config = dict(
    d_model=192,
    head_dim=32,
    d_mlp=768,
    norm='layernorm',
    qk_norm=False,
    bias='all',
    tie_embeddings=True,
    parallel_block=False,
    init_std_up=0.0428,
    lr=0.0052,
    seq_len=1024,
    doc_mask=False,
    train_tokens=251800000,
    steps=3843,
)
Each number is 128 + 24 x the weight over its row's rms, rounded and kept within 0 to 255. Layers, rows and columns count from 0. Numbers have three digits each. The size before them is the row's rms in percent of the matrix's.

# layer 5 attention query, 192x192, rms 0.165, rows 129-191, columns 64-127
074:127121108132110141127099114149154121207169128132138113108126116120106132154157164151131094139110111100131125096144098111127111153100134088122142147120122142161147128128130108095103165137165083
080:136120113118125116127114145113107098146100148111126147114152128144117111145107095098140139124143121079128112192101116137094113105101100100163125155078128161104116144078105114150114142130133100
088:128088129115128156100110141114101127179119091170131121147151156121119144142114097114070111144073135091109152153139111145126149114116149129124144120138146147110084120102133159127162170125128125
075:110145125133080110134127129099086097165151118137083146103158142105161175119131151118157161138150141159131120125146129115113113101115153134170109098085153128154076114127134079102099113139094153
078:103131109095147178102146087140118129123123132112080128118118151149127170105184084176113101141139146137118125132089152133073152155096141153123120079125140131115150147127142105122134113123104161
076:127142161121084150135139111096111132107149144153154155146114089073117119136145083121138149150120105117151139095093127155107124154126129126066126112117085165115135095178105104100124102091112143
074:100144144134158142147151139189145069098150118129134160062143147110124133121169115145110118133143131112146157142092174113114132146121091169111139130116120134135117119103134128134169128175186137
077:159101116086114080133099102109096168130143084136136146134148152151138137061145086129131143096169152150152148151153147136116149155138153148116133105110143166091133129162143138127117141124091157
080:116135143136142114111074109131126156142180122099170144115088170141114156121152122121112106148144165153100138130093169133128082178131106149140124202099133144131138125129126081107135133153116124
082:114126149134139101135141083107119183085155157111135126085110154107112147122138126154097132103153131124209149113096179153084136132100125126119152117130153093107168135107148144137105151145126134
078:168138171129126113106149138109131108147102091163086134105126120166087157130107123103103124130147151105139131125105137103149125106170161145185157124166124115094140119156088087163148139172146090
074:139158129135149153113140116115123110107162139133063151119186141089118139146123137102131140146146114141108107116076175116063100120138141115100134134155105103132161108125165103128104134120096140
082:127114161157123138112144096158083138128155148115128085137098128147145132111125112133089141105084082113162150153142152120146085122112062137139106131153117164117147129178170130112118113160120138
076:094117126113094140147119150147176117133126128144127146140128129146178114124140136142136138106117163128175096143081100128164146114172090143190145140124107134126126118153106150081074120149147122
081:101113136146124079146084123109144151140102134158123127124128140091144130135137070106135113108136128134141093184125100136110105149104124080135145109105161120143132114152153107098154107101158113
083:128125097158100114149164101160118131124124138166133140140125128110127128145145106144154158121125186145118114159078117080135138144152143137141150169136180121176122129111134149139142115128131167
081:114095148150112173122149104101146143189140112168163145171127145120160137100150166096133129134078099103170141118157142128111149104149160122140123109126121133127114157107141119129154143113142126
078:120155118118111129115105125127133174130106105135148167195126126134129137131176133124116122109136097132105094104125083166131138146139099135130151172114126175089100067139109105075163113170187146
076:144068085167106124157125176143125155152127140112125152128126105129121157130153115150154120134142140172127070121148148207152144110129136086122143161126138107136144140124141137118125159146152106
085:132134109144117123178140155108109130106158125160124127139105107111112101160136110136178184124080079145094169129132086127134149134134130089129170152151103128123113166115111130139111115168115146
075:101153122147134170116125145092137163122098101135088139161148149136148112145098087082117138082130154112127112170171160157140123157087081119124150107162174155118152176113130106139116086158119143
080:122084094157123143147142160136097090138101156096138147122143122097122109139081128126145167104107107132140144124154107164136096102119156085077078131162130134133162115108141133154125102110166167
076:116084146106107088120144128124089136132104135108134158126141131102115155101137155151143125116087144083137120117130146094095113130152178133112156106114132105086106147124123127111143108119136097
077:094101148102134113154116125088086114140128139091097090147173119125098093115153119122148152105103157085148151097159157178113144111127153105125119143122104117112125112140153117104165121135158165
076:125109085137078128115158140097176083126194123098125115155125152141134134094094114128143119113077129118113085155130126144141129098105120135169116114101131132126154154154175114140151136130143124
078:150118149104106173154176155113137100140080141136086127116148179140116101118132134133150117171179102138111158124110147156110113093151147161124138130132138090135120105169132141121160117143128097
081:082144123137144132126149078142149155110150092112150117122157142122140125097118137148123166106092126140099161104103105100112117117077119144169087127165193140144153071126096106136113087080090125
071:140115197113125092139114131113088139144174082190160114112116123143119134117106140123114099139161110078113166103127092124161106163137125116109108091127134141137134085131081148116079136118113098
090:128115152120084128143084129122131144121166109130091162151134127145130109132147148147105104151142112112124167098157088137157122160098083090154135158138117086135136138157145155123103127155120132
083:119101139133087081173132149112150145148144141158157114125154093105100170152146136101128179147096103100124102127114089121117122135150127168123121135126135144138124157164137079161127150149127151
074:133057094084104135082147127173129129103075136141156128130149161156110120123158114074116126123150135094107124106151145116140097118143127163145130123119115126116117133128090102106138092144126086
092:152099104107157129132133155153118150195099064147089131118186118128150149119107131122151097103135127120092081089112108150165150169129109089134121130128119132150111135096124147146108181112086085
093:156133134131103103130104154103140147133108165153162168087054090121139146084133144115098118131088126139099152175115108122120142092124126104123168107141123148147141153092132092136152140104101097
091:149152109094138139153112143133084104175169104111077098114126150177110189117126154142124136141133107105111125165106143122120108128140126145153121189132125120141129158120120132174139135152110143
087:132120121137133161139128122081088107127132078087126130129119084159141112174111153137145141129135141162082170132131158120095129151142155159144132126174125106134120170090101135140131106133134149
096:148132153116137123132133154136144135140116107153120151134124191141139107140099116098123130162125140139119138171139118101120136131110099122131158127133103143128097148102154143138138151113126124
100:145161091136129090105132186123155126074090116115152148167151153155143098136113132090122188102105149116169119167131095137175134123116097107147185125130145139139159109091125122091133102146146090
087:118108110124176166120105126171140140110097145127113147159141084143092086114114122113102149139110101122172124138125114142151157145149079138152171198088160107106136088131120129120139147153165117
099:121126116114154133118171144091107149138104134105097186097118115120070140082155110095179133108146118098155112143117132103123123126103140097157087118112097139110148136099154100178103144144096134
094:115094156161085171133126141120088150117125143119158111144121163133096107116110135133102139163178112135164126126094146143068135160112134111148153146120149113104150127129096145149136088132116087
089:138132181117133115125160154153170138149114127090131133105125103168116146155125121115164167129104131144140121153077143108098140082132115126135137121114114153126125136095109167139155060142136143
091:156103102084126101074105100102108128120130112106101123121121119171165139104122140097154146157126118116161146136108148185100127149096118116167162125153116101083118122160119095103129144090133123
090:126087122092217142156101118132105148115183120119110154136121127120138145133073132133097132131143116115137141116123086157106143141118139140110117113128103134079131141140119092199149126118129182
090:154116146107171101156133101152156151174122192133081168096129147124146143119126082116134124136093140107131129070140122124137128103133127139125153162165119116095128138119142108129163097117129106
096:135125123155098119157120112131082118164097128127166088145138149129109111106114146128121161128107138108110126154078119100133083149150119123098092102143085140148134153143124146163134121081132091
096:166169128098139106139163128153139153129127135133121133145171157118114117100124150096109152144122130134116110151102124131150118113135128110146136134159129143153113133123118140148088093123126144
085:111142137149119129148151140145102119107158126154126184131118158138092123132118145123097142130144145131091171156149173085127119117140157104098105143123158127167152111123144104125098170130134167
104:158126128112145137135120148144129108086116124147119117109144091125118106157115094102138121078158150129119143120144162147151118079152111130108120093142141132158112129109137150116143123126159145
092:092116137152139131173133183119098128101120140138142128125148126159131121120132159096125123096122101093142128119124104120151170133108121114133185147124149147114116102101161156129099143099191160
092:153123099132131119137116126131150177159171124142153169109143152103112089119142141155143116152143158153152117105116130103100139117099173146111098132100140141150103126132158144144117091107132116
091:122110127109186146076139120114117147126153144134119124124119107139178099141161137162094166083159114154131120119142130106103138198145067106139084133154174122149146155117132110168116143139107142
093:088123140113136121096146121114147117124095168115149111166171179129152141175169149115130130183141130088095134111159117115162146120133104165178166118113090127139135114156148165143140131097126127
098:105059129166132182152143120158171104142138126080164097125136142105117102124133129129106129166107096157160141106122151128177123108106082130141104148125177142127147145122178121146116164095138142
091:102155160085103099099141183106154170115184147118089066105153109127132091118122126056113110136146132134086157132116119141155124133122134081131140118088142152125091099155144112134156116118084166
100:130135160126116090127140103080102152141102150136147112164152107174116171162123130176151116147166136110108095120121122159092129172151162155127137105116155160077123096124120100140148173168101184
098:100103161096085157108110127140141107145128116096163135144162128132159185145099150098155139106156098099091136176133154135069115165096130161087169149111114187119124113100110155150167148124141182
092:073138151115158155156100115134127124118135140128101101116122117147143138080136154150119162132135138120138138119102119144132136149128199095141078122128128142172106122122140172146168163091109111
098:143119115130103104115113102112114116120120118140093119099133161154171127118105124102133141168159143129133131186104157111171101151111137132153137113093141148090110168161099126115138126160107109
089:146164146146132143124116104145092124137136149127180109105136138131107143133151100126117156071127088133166085137094183156119113140151120112123152107127104098125125118140135120137145112098087180
084:133132108103100155142147115162087082120153154106144106088123114127115124124099095125101110157110115117170088096127146112127209109124119132132098125118102123142163133123104110179177137122095101
091:144101145080139112093108096119162094123127086125162123128117119144155125110115126134101120129151139134158138119154105142149122127152143096131124156102184123115135112154183125200107095108153124
096:069132113142107210135133135149133116106090119167153105146128154163110119108118123146154133133116117162124126121143138133104123084130141116097115108142074163128131107109136097166157127139164119
094:129127148131152126090107130120118142124117154146118151124100136154120118113147141144101133137117147111136106146106145108108127115105122161118135107096120168062099162125066148188126123111121157
# layer 5 attention key, 192x192, rms 0.159, rows 129-191, columns 64-127
079:107044116129143128154129103108175104088146130130166130110111159100124117140159105140153141121142089127107115121107128085135088146166106133107120125078134134175136152160124128140143099114139093
080:150102143115120114103097138096109130138107131159148117123118126133105126118124089130130132118135158154116139103154131150111172128165104151166094141094161180103095139148119130173115125169153088
082:146096147103148166136118113152120092130153118152169134099122159124137167116116109100162108132144124109130111137140146101130180160096126128121086124157116154122126195111129145019192101119138143
085:139141112155146132154095112112113136156162143124098113122135133158125139115181150135142092119170115159179089114127136120128135115113150131176089109123139121137096166128151118148145130119158124
085:095105103167153119073142070139128126154140123138069125105143136116119153101166121143135113157129111173134134150099176098104140131068179150146095131136143139091122113110131099115137098139103154
085:115124125146085114141125108126144117137117165156155105144133130088127130102156160122078119152099084177166154140138108125160129143125117120107139104138116148068126116155130162082145113103134137
077:084118135117106125135153118137126136107096102113151131112165177144124150120149080165131143103191138115104124087126105128150097117132091138155134119124117097135115149128199141103141133125097115
078:119117078112171134079137122127106147101103105140097148118154113152142160110085154139104116146148154141138143165099122083126106114085137109113137130127142120091108138154153098164116160141062144
082:091134125108150106125156121137126150132122151100115162152143113180154135157172134110058141139145181090128142122143182118138093174112134137135160110141121117116121152111158101162131117146153100
086:102134099144152126089168132137138182133136146083147120128117108111099102111100100172142144099126122194144162127143196140110122132086128099113162141130161119091139099132083102100129154098079142
078:148138159155171104135132131146112136122138102143083142125178162105166133128129132147146099107126166124146148173126145083097148146135115155160187104110114126105175163112115101092112126139100105
080:139148183121157140159159113103160130116096145138092156120118161147143120123122131184149134164146105153143159103076162125102111134120136132113126090125106103129155133155126131161118153126083123
085:144129101170127099082116122142137120123170183111159122125105149142135156139148112113176120121141093160107114137089131092146130146133105132122129123090118135112125120171116157118130085122125141
079:095121150084140154135106117168141119157122088149149120119172094123154169122176117141146179136101138111150135147089119134124132119120096166136138123158097112153178116131124156129139086137177123
084:076120119140100143125097101107140148107134151136113124131117141118157144191141105108142131141109092126126118163136144127127110119120151101131116117116130136121148111118148111129145115097126124
086:132131119130136146144151128157137167113130113187118151127132133119175136102181121095102142123165147151107131134123112146135159129170136142130090140150124123154137158097117104153166114124117117
081:152123128164125138141133101149163131125151092116126146110113141142148141123116127118130163205130110115148173164151134130128116126132169113105135158120140140152119181083147138132126137085121092
083:137123138145138141149124154164133141129091149154116132129124160138115157136186130108142111139128113120102099134101105114118148110108130163151104123095128174154092038111140104115156113117151141
084:107103118121141116102169148094110117152126135121073126179156138130146133131123093130115109147129116152135108135134161185106194120129111092118086172092138135123208138112134114162118135166147115
082:169144105134088115134159136127109078129106083154133108128131118133128114166116113129122091146133063114088134110117091118120136159150096123104133063131118122130130145082109115126145099149156093
081:097149140107140133122094161140146166110093097113116128126143133141151108107073089104161082167102108142154152165121136159144118159108072068130139149156131104102120139103160135160121112164152098
084:127111113118162112174131104127103115133103123088116102112126108118108113108178139158153160140112114139143077114187131156134118098156143065078082094144104131112128127140135136119122075116176135
084:137134064115102110140150114091101116092149119134134125156099128135065094111110140138135144125163109144116143159139144118120085105152120140159152111128152129110134124146122161139146108151159133
092:125148116086104109126139145109106107111109164126096100110124135140138123124132093141160123138163130151076131148135139109072144153145143142128111149140095141176119093124145087126126112086146139
079:129124124152097121119081134095206120084156114096154135142122144151111144099109112118103111071100105131142095122150137119104131079139127157138137112118164093129168150143171134091119131140112096
081:171104140136161192120134136134131073116135147130137105095161147108079107140123142148193123165157128157129136100113157130065153151156136162139108110142129124116141142153121120142119063147164117
083:119153111098128122109116117134167115143147120113114154110132149106123140107145134134123143133075113123157127089147111090158112127088148136134123135146168147135112071147139079128138118090164119
076:158137145083102125096120124161101128113126114127140114117155118148112113119113150149122109123128190119154139110120067114120102142143100121075114082103117111112075139143116095124128141150081168
092:096114157131122177105100160156092128088125085111124136172159121126149087145132176106118144157136142113090139118118088138111106133119085172117163119129100115136143127167120142079131104172141164
085:156084134133091112141073097130148127127116110137132110180184141122118191104136146096118146121107123164104130132101137141126169165133167156111102148126151143139114135127142103145109144123164124
080:115125121103133164112111120160143114109082126110163099102147153117137111131119093129137127138115121121118096113149161142160165089104152116181107141113116126107148117140136166120123149150137116
090:111143120149147110136123140177130133100148078115154139150150127165140174148094130185109103084144104124109108141132123149177120157143136081108138093110118120119061079127141147130126124127106130
088:174093150109120118127159136135184131156086148087127138122110142088143137120124118126163128093143158134109149158115076112157162126157111135154121112142130126095116133097134068144116131129109090
096:133147100140168133134126131123096132139129102109105125148158102131097180128116126121143182132129133160124109137162150124119139129138140102147127157153157097144138127143093143097127181147120147
097:108104083164115137100136113107116105153163117135125135114156117135172127101114163102129175138164144127097150138102154142136131145110171148135108158155161125136102154132118142153170104152163145
097:165173150133173143125117142108152130139117086150115153140150157120145127144110107100112094125129112099132113146129102137125164129123063081154130165130126147086112158098167136095136167162131108
087:109135128113125129127129126114149165103115138105114152159110109092143144142080092090150187098106116108126083158122155115119128062122139129171155126109044123178125174134152120153103162117135095
091:167078165143150092134077124122092136135160123112135103136128113123112131165112185099170138135139110071100091172097132167146137131154135094173148183079126111141142128135163111082127161140137136
103:129114110148101112129103120142119148146146132128071150095103132092164130093172113169158110156141121121105139103125126114116093149125120125112127139117107116153134129115087117177114145137117150
095:119131155152129158098149154127146135123111152118128098133123108120131149123124132182183114119123116117140100133071122144095125114154084086147144130121171126112160152131105142130150107103144088
096:155131120118117159191119150155147137159065108096153112118122095151130088126122154130153166129136117129147122152102161140121144122099147124068156133149150125105133115087085089163165109160184131
087:145095094130169156088162132121098147124126143124081125135135105133163156113142141110128172139090166120100133138094137146116159211071091134158124106137109103091148162145101131142111115105114104
093:121088145123148086102114148135163150147084141118161118161123136133105108132139165163141147130164189134098146133109173109079123139128123135105113085114150164144100124139126102112127143127090151
087:153101078098148086175126154087127132104146148187111152154101194127131109113133118135156144136132134150117107138121145139172124112118112146157168123157126150111116128147145081165126104128145119
096:125112162092151129168122098151137155124132130172116138135132122114135138144145108119120115119082116100140151101145114150148133169110126092131105070155097112086087100121134107139169119136130116
097:169140062157087147133106149122167124147173102160093124076113116143147120141139159133165160134115085085151165136148146138100129152122151135123116149122155132144133088161113077162146146138079145
088:090099129134125140131115152161102103130136128141081184125107114149145101129101127111131158086142158109161143134123072079125134125103167114173106140140126159164145069160112093095143138127122160
098:134086149147145103100167192140115159168170149177141133115122157108104159146151146167101115093161161155122108082138140119114132153154113156128113138083139093131136198130159104164160152123150108
091:146159099117112105150133168118130136133133101146123158142119107178074100161125134136121088061114111096154121122163145151131126120109129156134196142092166123115164065088124131167149149142146126
090:133135130103158130134108157123166132140104107164103123104156095067110130139167158114144113102158104161173100093141118101108145121153131190126158118124157140137101084144130134143104107107149128
093:091129109128132124087115156094140091095156143127114107129115130141141139180153132135127176122134108126109096152115119148145114170151126135111118122107133148135142102123110161168125125124112163
094:146122127101128104113098128145100147099105097096106117155119183136137130146138125137086155122135184105107159117170136146137100166183121152135139130129082104111165154155123134131150149143156113
096:115111075145120144120148086128156118108147119140107139128118116135077107107131141120088159154133116150140130112093117148133120142131121092097140142124138118143140107173093111145116159120138160
091:145130136150140150124132144147146129152153123073123110105141133119117099154194122126120118128141118136069132112122109122131095107106149114119093101089099118149128163122112139127101088130114149
100:104155135108133128132109144145092137108139129112129096178168137178099122139121135159100134123145147130059073112129096119115149184114158145146116157139119167109146161103118089191121128139119083
092:090095150075105132095147172138122117148117133110123127121175117133141147134123104123126092152100142122134119127160196112142119169129094147150116123133130179099134156094133131130122148141167134
092:145153150127110156150119138142142152088152157141128153104140147128151158117110125184125158132092149153162171104151142107165150103145155100144096130147109123116102153149168126142148151090136100
106:079133108130127136149105133127113139133118115129086135114122147144171095131096111077133115109140149125154120140152149121173080149089083116138173153142169100069111126121108123161115141144090105
096:139143119162116110120147078155144129081113130124153122124149122137102087087166137095122130101134124115193121139093196116148136165141150123115126104150098119111094150140137104087165140123121129
097:124127112116107135128148137142100115161175134126124130108113132135054116109151117101133155157108136121172112139125120115156118152107127120133092104107084114110134117140129134109138156143125164
094:111115131112154132139102076114164118147125115183116149094135131089116118129149100122159115149157163109117148117121073090109139139111106139150117105158147127187120125107151133152090110134122108
093:095130142135143143147141167178137138113128087166129154140122151136137128093138145131141132128058127084122147121072135118092124109160119155153154114132105137155161121141120106075151099145169143
099:113125134116139159096099092144136120119101147101147154103106154135129105131143116129098089136120130110165119143164141173145127105118096127117109132121149156106132141084076125174140147112142086
# layer 5 attention value, 192x192, rms 0.144, rows 128-171, columns 64-127
082:094146118128117134134126110123098164073132098107104115141124113101124157140128119128140161131087139096169129134173150184110177104157125098123093089136123112144114123128124086148124146156124098
087:103143106139117142125126116104104122059114103126126135140091121118093165111168155180128135152110160160127127172140107148141153094112090148149124123146113124111111136090143124137125146158130112
091:146101102148139130138114101121139131117078149114114140141159144115160179126125114129153147123153139158136174149155151120136150121127147142090114178148080105164099106114094123106101104127102139
085:127159105167120137126148136149143131177139114116174146119110126165124104152146159120085106110148110103130134120133101095164131167133130147098135112131153096142116094091070156097143134098118147
087:137128168130115143107104131160142122118121138101110140116131152175126113128197138134082126119127114116132108097139161151081108158125122120115138097146158095116145102104139103091146117068136124
081:168132105115122209113116130095186214098162111075146128133126126140126121114141133117095114090133097161159147120129122125097109100101158118163144108126083144141127097122142142126112150124064137
084:126193115114123101147143087115110107132107179108155162149185173127131105117157159126132127114122160121144152107102131127105145110138138097093119127149128129150114150159131132125074159132182087
089:133104127160123165145112115135107149164129145129193153137095085119078110152124116122125152105083156140157150149133152118126138110122108152127160128110142140121107107151142167119147097140127094
082:141131109135100122126122096156153127156153085124137145152153144142118160115139077114116112104113109139136136136104075103121100124095148119157118147115108179114147132109186113131134159091137123
084:105141146112110114150140139187107121182107079101141158116072102090074162106130088146080124142127132091116096128122108157125123140114135149125156178084143163127158064126140139102106118088101101
074:161137147124161148121154123142142144107191098101144136130099088146127122140157098129088136107170132080102156122132114141154143101128129096085127111129105089157131136105162081150140102118142101
086:136107153091145113142104150154132136130165108160099165091126131133107179110050099127149151126140146110110078136133129081123113113178164149121155148149153090134127085125143145129114148170094137
072:123142120104167103108136127132140135127141097153195126130132102124144117139153154120150086130137152106105111114157142168120111147168092131121098120134120155117136111130130117117141106127092110
088:131099153127147143162125155132166114125106142121104127100143134124140145139142130147173101131130133152189120152134147092142110120112122128089100118150078137164088143128152111142133146118099123
094:130106095067146099107129142120083136105142136136113120126124123128111137085118106106125146143123120118137120148137123095089085139146140147133140142122176161078121093172110135066141173129105156
079:099159114097097094116120126149154100097092127156096148150128127120133110129104142162148093172131101113139106162157101115128121140143148130159073155199139120134123146110152117102140145161063141
076:145104121141142088083113108132146162102104092099126095101133118133131153139139097095120114140186148142158130175097175123086084076147159124128189132151136159112084107133139120102111131120129151
080:154167164153154172139098141125148128109167132096135147092130092136072175119098102108123151123109134169149143128153070130104122076160153136152108100189117174109133153113150102120140105151144117
082:096115141132085146170136107177127149140118157106081137149182087109165086108137129117135134181118134135108135116150153097157089140126143106165110186141112108160128127101138139083157143163098143
077:137156101130125119124102163144106103150122113128162128141110079123093159135159086176137155141141119145084149140126144131139122139138121109087123123136093130130115129136173107127110138130103130
093:147079102129108099144146155096078100079134140114128128135121158119098153116113138113135133095119171144098137117136142107137107128102162152135144153118143164104136109161107174115124107156103129
085:102116129180159131129073135135179158151148148116142168127103149132103076135084169156129108145113101153143135120141123095170124132134113126135118115131106129093121130122168122118152127135117095
088:136103131124134149109133117099120155158111153128115103081117089132096168123118126148141124114118113169107145165167128149141151087179099112140120110160085120121142147086102130101122116149131099
087:150135135117111156118121163118097140127146074107142161151120143131108138130149116142086125103142133114115128108077125155121130117132148139120162108132149123121157115129144137119146130135116129
081:117106158125150108087171110133105158164121133120127148054115141081119113159131094090159114140151119097137158100130111112137081144158122108132158125130119149092096097155103108150152110103124094
080:112124113122110122160129148134141125131099135154134155173119093118118179116064163126156130144063139129109077143125106097130109124119150132115151169102138114175141136101101120125133148166088137
080:124131136177108124149126132176133141156122093123131138085135067114111129110116109122132123133116171152131127121162130141117136101135076146164122097103197144132164159160156137093141155167129122
084:118129128133121122137176095128148150065117113107158138120160107100178142129115184105152128112114133150139105131159115120093095141147168109083119127120148123128067133094131131125083141108120141
081:107130127168140140133134109147109127102083115132108102087136099128119137149067166105113149106164137108134116079122097100136123149104130137099122184103118135130117115195134085116112115124095162
082:197150141141157187107113115134104113130138144137102143108149155151132151128092114143117142073148129085110119086120136089113143126169093132105119116146134171147106128109138128130114111094115139
074:104184114112133119132152124157087147100153126152129147137124087129129100156119145167161117094120172151047137160111127111167100124141157146109098126102153147123138085116143148172106148160165160
094:155126114161072154110136137118187134155142101176136128134177112119111116134151085137087147160144145115111091132128142135178163142127148150119108140125168118139176121120146127089122162162137147
097:163146110122114127103107149117119114118129080099135187124106130186101120130144155153119125106150088127150123135076112144111133126087153157088107114101123083144110141132161100118126104150149135
104:093111144074105154116111159114125137130131123118156137167089103174145120109159150150110124134134107131125095119155126125088115147083148119121161122127140170070137096114139141141131153107135141
094:125133124111147076083106116122137128147109124148113138071123153085135127125089133120149122123121178061134135113166126134080100140147152126115117098162163127139141167171115144117123146105171077
096:133109117128125106133138135133183150149150121127165146148119136103111135167102094129138126110152114145134110127100103129137093097156144096113130081130180136119138119092097144155116098150125123
098:097130151069119175144157157176140149141104129157143095149177178091097142147169080111085161079141101074123143116126104142109154122108086151096160150116093146156113140100147163140146119088131143
093:125192135109137101148130151117121115098107110115153153167146159115134104102166094108131100168155093128091123156129159126131117139138081149123124129136095129097150138107121145163118123120136139
108:130138124112134109144151135132201138136156101124142167140111080126182105126154140136140108134122127123157132098119150099126136114144153124139143137145157111164106119141158153167140145072104093
098:145112110133128101140082110100161158123154162147115117138112135143134098110130056090141110137090093159148088134086124130119141109130106094145133148124111138116110116107126120162154155135077150
105:078122126107113143165135122123180178115139143166121092142137117107130124139082085131150148110104092130134124105129125166127122122142160080131150159146111124108150128131170137105122108118130126
102:122116086114118127157171099159166177170129127114134152140082137110178151118077128136138139174101134111111094090124143148109091117138148105129133154109127137158114195117124108123148132106092096
096:166109190121124136099099133122111096116095133082113106122121145131121154167126130152121124123122112125145117102123064170123129105117141134162141154145146130095147106145076121152139096140121153
100:176143137119122167167100117102120101086113144156070102115093117137104126116135123133142081138160112124123116103113099089123144091107125111118105076136130149142143140115130126163185143139175121
# layer 5 attention output (transposed), 192x192, rms 0.134, rows 128-171, columns 64-127
100:145145071137148081129115127148119091151143157131130152112167126173171149137112119124123150115102143164094114130107120070133106111129157126115136143122129140140141146145128126125081097126096124
097:122127097124142077144147114123108085129121157128109123148108179123108092156149115138122132125168090116113129123107160128093119128165131088106090111099125098157128146158149109154094148152084118
092:078136097120090150135171137129137098115159148137108133108114113121105094131158154127114099155109121173112092098144114132133111099144155133103147099120123119132139130142153102175127136126115149
098:161107141117146128157139144092133126097126165132128158099125136094135145108105082153110103119153114098135137152125164149125140116098122066134119117115138157108130143141160100152093122129143124
094:122142113151142112107149147117113126117125105097134111148139124130111134140083135109181133123107131142171117193168135128148135112108120116145121182131103134127140183108138181123112134179161098
103:106132146133129069120129150199129099142115160145159145135136135149140169145144165130146092144131132153111102121172144118151144112140111101145094179141161108096129171138152109124141149143172124
093:135085088120157151125116152173119146111135122131116099109111091110109123157111111103160132136127130179099124147123096094118139150158125146111161141110129144108121104084114149169177077134083145
098:135154151090169123117168176140146157141153106142093112149166124145123145137156143138095104149127143118147163120144109136146111170123136130157102142096069075115142149158154155144120176133132095
092:137146131127158156151109178128120156140116117127109122136150062143118082168109158166140124137172087100129116111131140147095146127130136159112160205152146092173167105130121140106122107136140145
096:142160119157135155098145141092108140131156138153105118126144148115135164138098147132112136146114106118156180129145160106103135178144150104147130108202094117117112168140180123182116130106114125
083:114152143130143135146113136131137113102099142131092133084178149062123142118106163163123129157128110144145103104161110082122132132115133110127133129132117149153130133155100177118124129140125145
109:122166149120135132124121064123142087126103143169136080110137138123135091128181149134116098147118109129151165113079133127138123171101107132107099085116062122124134104151107135112130102093145108
087:120119156154147144107112101132109138134102163093119113075139134140162105104141140092100184095099103138165130195084133114148152101106157131104163116137107137141119113142113117109119146121120134
094:110128118159145144128108137122124123131054142061125149147140146155107083135109127122105105120116133111086084146122098159092110119150152113105155113087126127116137129103157098136170125094184136
103:115066161150119145138132107129125103120099086112086112136137150128170123149071108140114094138167133113090145150121126111155132137112097124148159121131128113108152127087111134166145123119117094
092:127141087120169146117128117125103131138150119171128117126117128168106162122147120158123166088119138169106126119063087130071140151150100119142165131077117183116131112164118154110126141082144130
089:096181160109148158135126144139107105128106183163095150151153180140124098141133118153141119135093106108136113127140149134164135172137111152130117180123134102069138164117107167150152123109159149
094:092108135145079094098133150123118130105124090128106131175115156144129097123119130137129109141141086108114141133110177139105107141113087125122161160058125099136138132147084184106079115124120098
095:115145099092155120131148120120126120112127103116163117117131131126113128126162135117094097090134175137110084156137138117083145117134107121125109097131144132132115153138111122170120083108106113
088:093148161156157175078139135102109154138133160182121161112101134135175133155108126097083093147130159119144137089108137128108113112128166149133109147140159133087127121130139134145156108105124110
100:142142132129110126125111089136122134130113106106054129111104139095138151122096120155139133133140133157061141108136088093126104127113096148104138106186093133147125096127134066153079131142099128
103:132116127142073139141154122129069110094096135092123116131127112110133120139164106144113146128138077119120137122115118162102135156096097103111144149113107121101164118152091150085105135150152175
102:139119126147127148133131138186108085138119159137139163150107131130106121124147167169121141148158162135170146109113108139134132142141150144128114124133140120131100126187132119090141129103128163
104:114118134103103116128107133140100084152111174141160102120138123081140123114145158111146125151141132102120158125180099097187102152127103103131128146119135103144100138113124156184124119133165079
100:138159116128091119210122150094107123150105106108119093147147109146121158107094125131117148102139160153158113150159167121166147139107149130101103114159158134142117168134150119126135160108104149
087:146117158108155151124151118123108125094146163152105103123164086114163061171164147139121132148150178163151159122089105141078164124108078126156095112116160111114153093187144121128125112158104139
092:149171138109148135105105126119168137073144135133122087151135115157148138103104159141120119148130113100154140124091121081107099171171150123146153144144110133160129095127088140133087120130128123
092:133132094146131150108090137123152113141145131173067141110109166132108147139151110147149137110138156147135121139125083137156117145109105184162150159150100142142204097120131082121158141100145111
089:132122137120080131151118132117114145099149125151146140119127168144147107105105134116135148142127131100069135143122159093164138140121104159141137131146122123122146097117124159153126137160137144
092:110151125195103100113133135121169189139121147138170133143125129149129071132132112104050102121119124141146142128128144144159102138097121126106139139106094134114122109113130145116123146143169097
092:098073124118158167121122168126133130106071143155139082100142162142118158122133130064133162155143124123125125118079120125125124111107109186168155130108115133108072151150098101073121134138115092
106:161136150098140129156082114128112109118156140110171116162112117111132164177122179155126096150120109119135148063143091132090134155130075123112138126112093153128125114127102133110145136147153100
090:166124111138122128148165147136142096113144153166130128100097141096196128094099093116138127123117154123142148183175107128131114116141172127134153107124126166124080147135117110193192153159114113
096:175112120142149107149130132160110134130139127156111103117101155131135146114122093108153158153137124102107145155066139144131145103118121151140132127141127138137106150147154114071119101137110129
089:135132125134103146151108132127151143138108106126163093105135073132137098094150156121144135141137128123129100112082136137120149109128134156120142169109095126093142137150124057127123113101093096
092:098154089122114137124106146153125113102120142129078103115144091125151118099128141148141125157100150136121105102093107109112137142138126113155116159088112130157174140110119151130128133178157104
096:155082104123173146136154131106136117141133141143131146128095108148151074118139149102143114168117158062141161122152133165122153080114122161177103140165148127071162144116085146073117115173155134
091:146141131142128117106169132113145163160093116151132109153117092128098163153068144135086139106140128105104130125110131123135138138134152155190164077132085181147142144119083147076120171165109140
098:168135137153154132153094119132073102138143116105103129164088131167121153146111142160143090159162157137133139120141110122095085162119130153139173103147107144057144120180108116123133141141116152
088:120091150127093120137146097161118121121100098082143125113142150147119133120101142149135099133177147097113139110114157094109158162123151095136114163114135126158100140150135127116125116129150134
093:115100099141143141103150106151134094129148143128143112161122131132090131147117123178119098104142111090131120103137149151150129135135144165086113177100175129138144088128062140120130162144137150
091:084144161131133144105144127144106127116156132137107125089086154175103165149189095126093121088129114129134152128107117157161070127153094157146139138106154103104144116125094122136120121172153137
094:122157132095124181163115099116135120132108099175147158164137156066129142118148137110164112151109113136111115119117105126138150125140150183106129102129150125130069139143175061101140115147134140
093:118131123164127121067140124121166113131104138118116128121096121133177128116145124109108140141071137151168147126116136142117145115102134160141138133155135124094176106119105099106145134099135156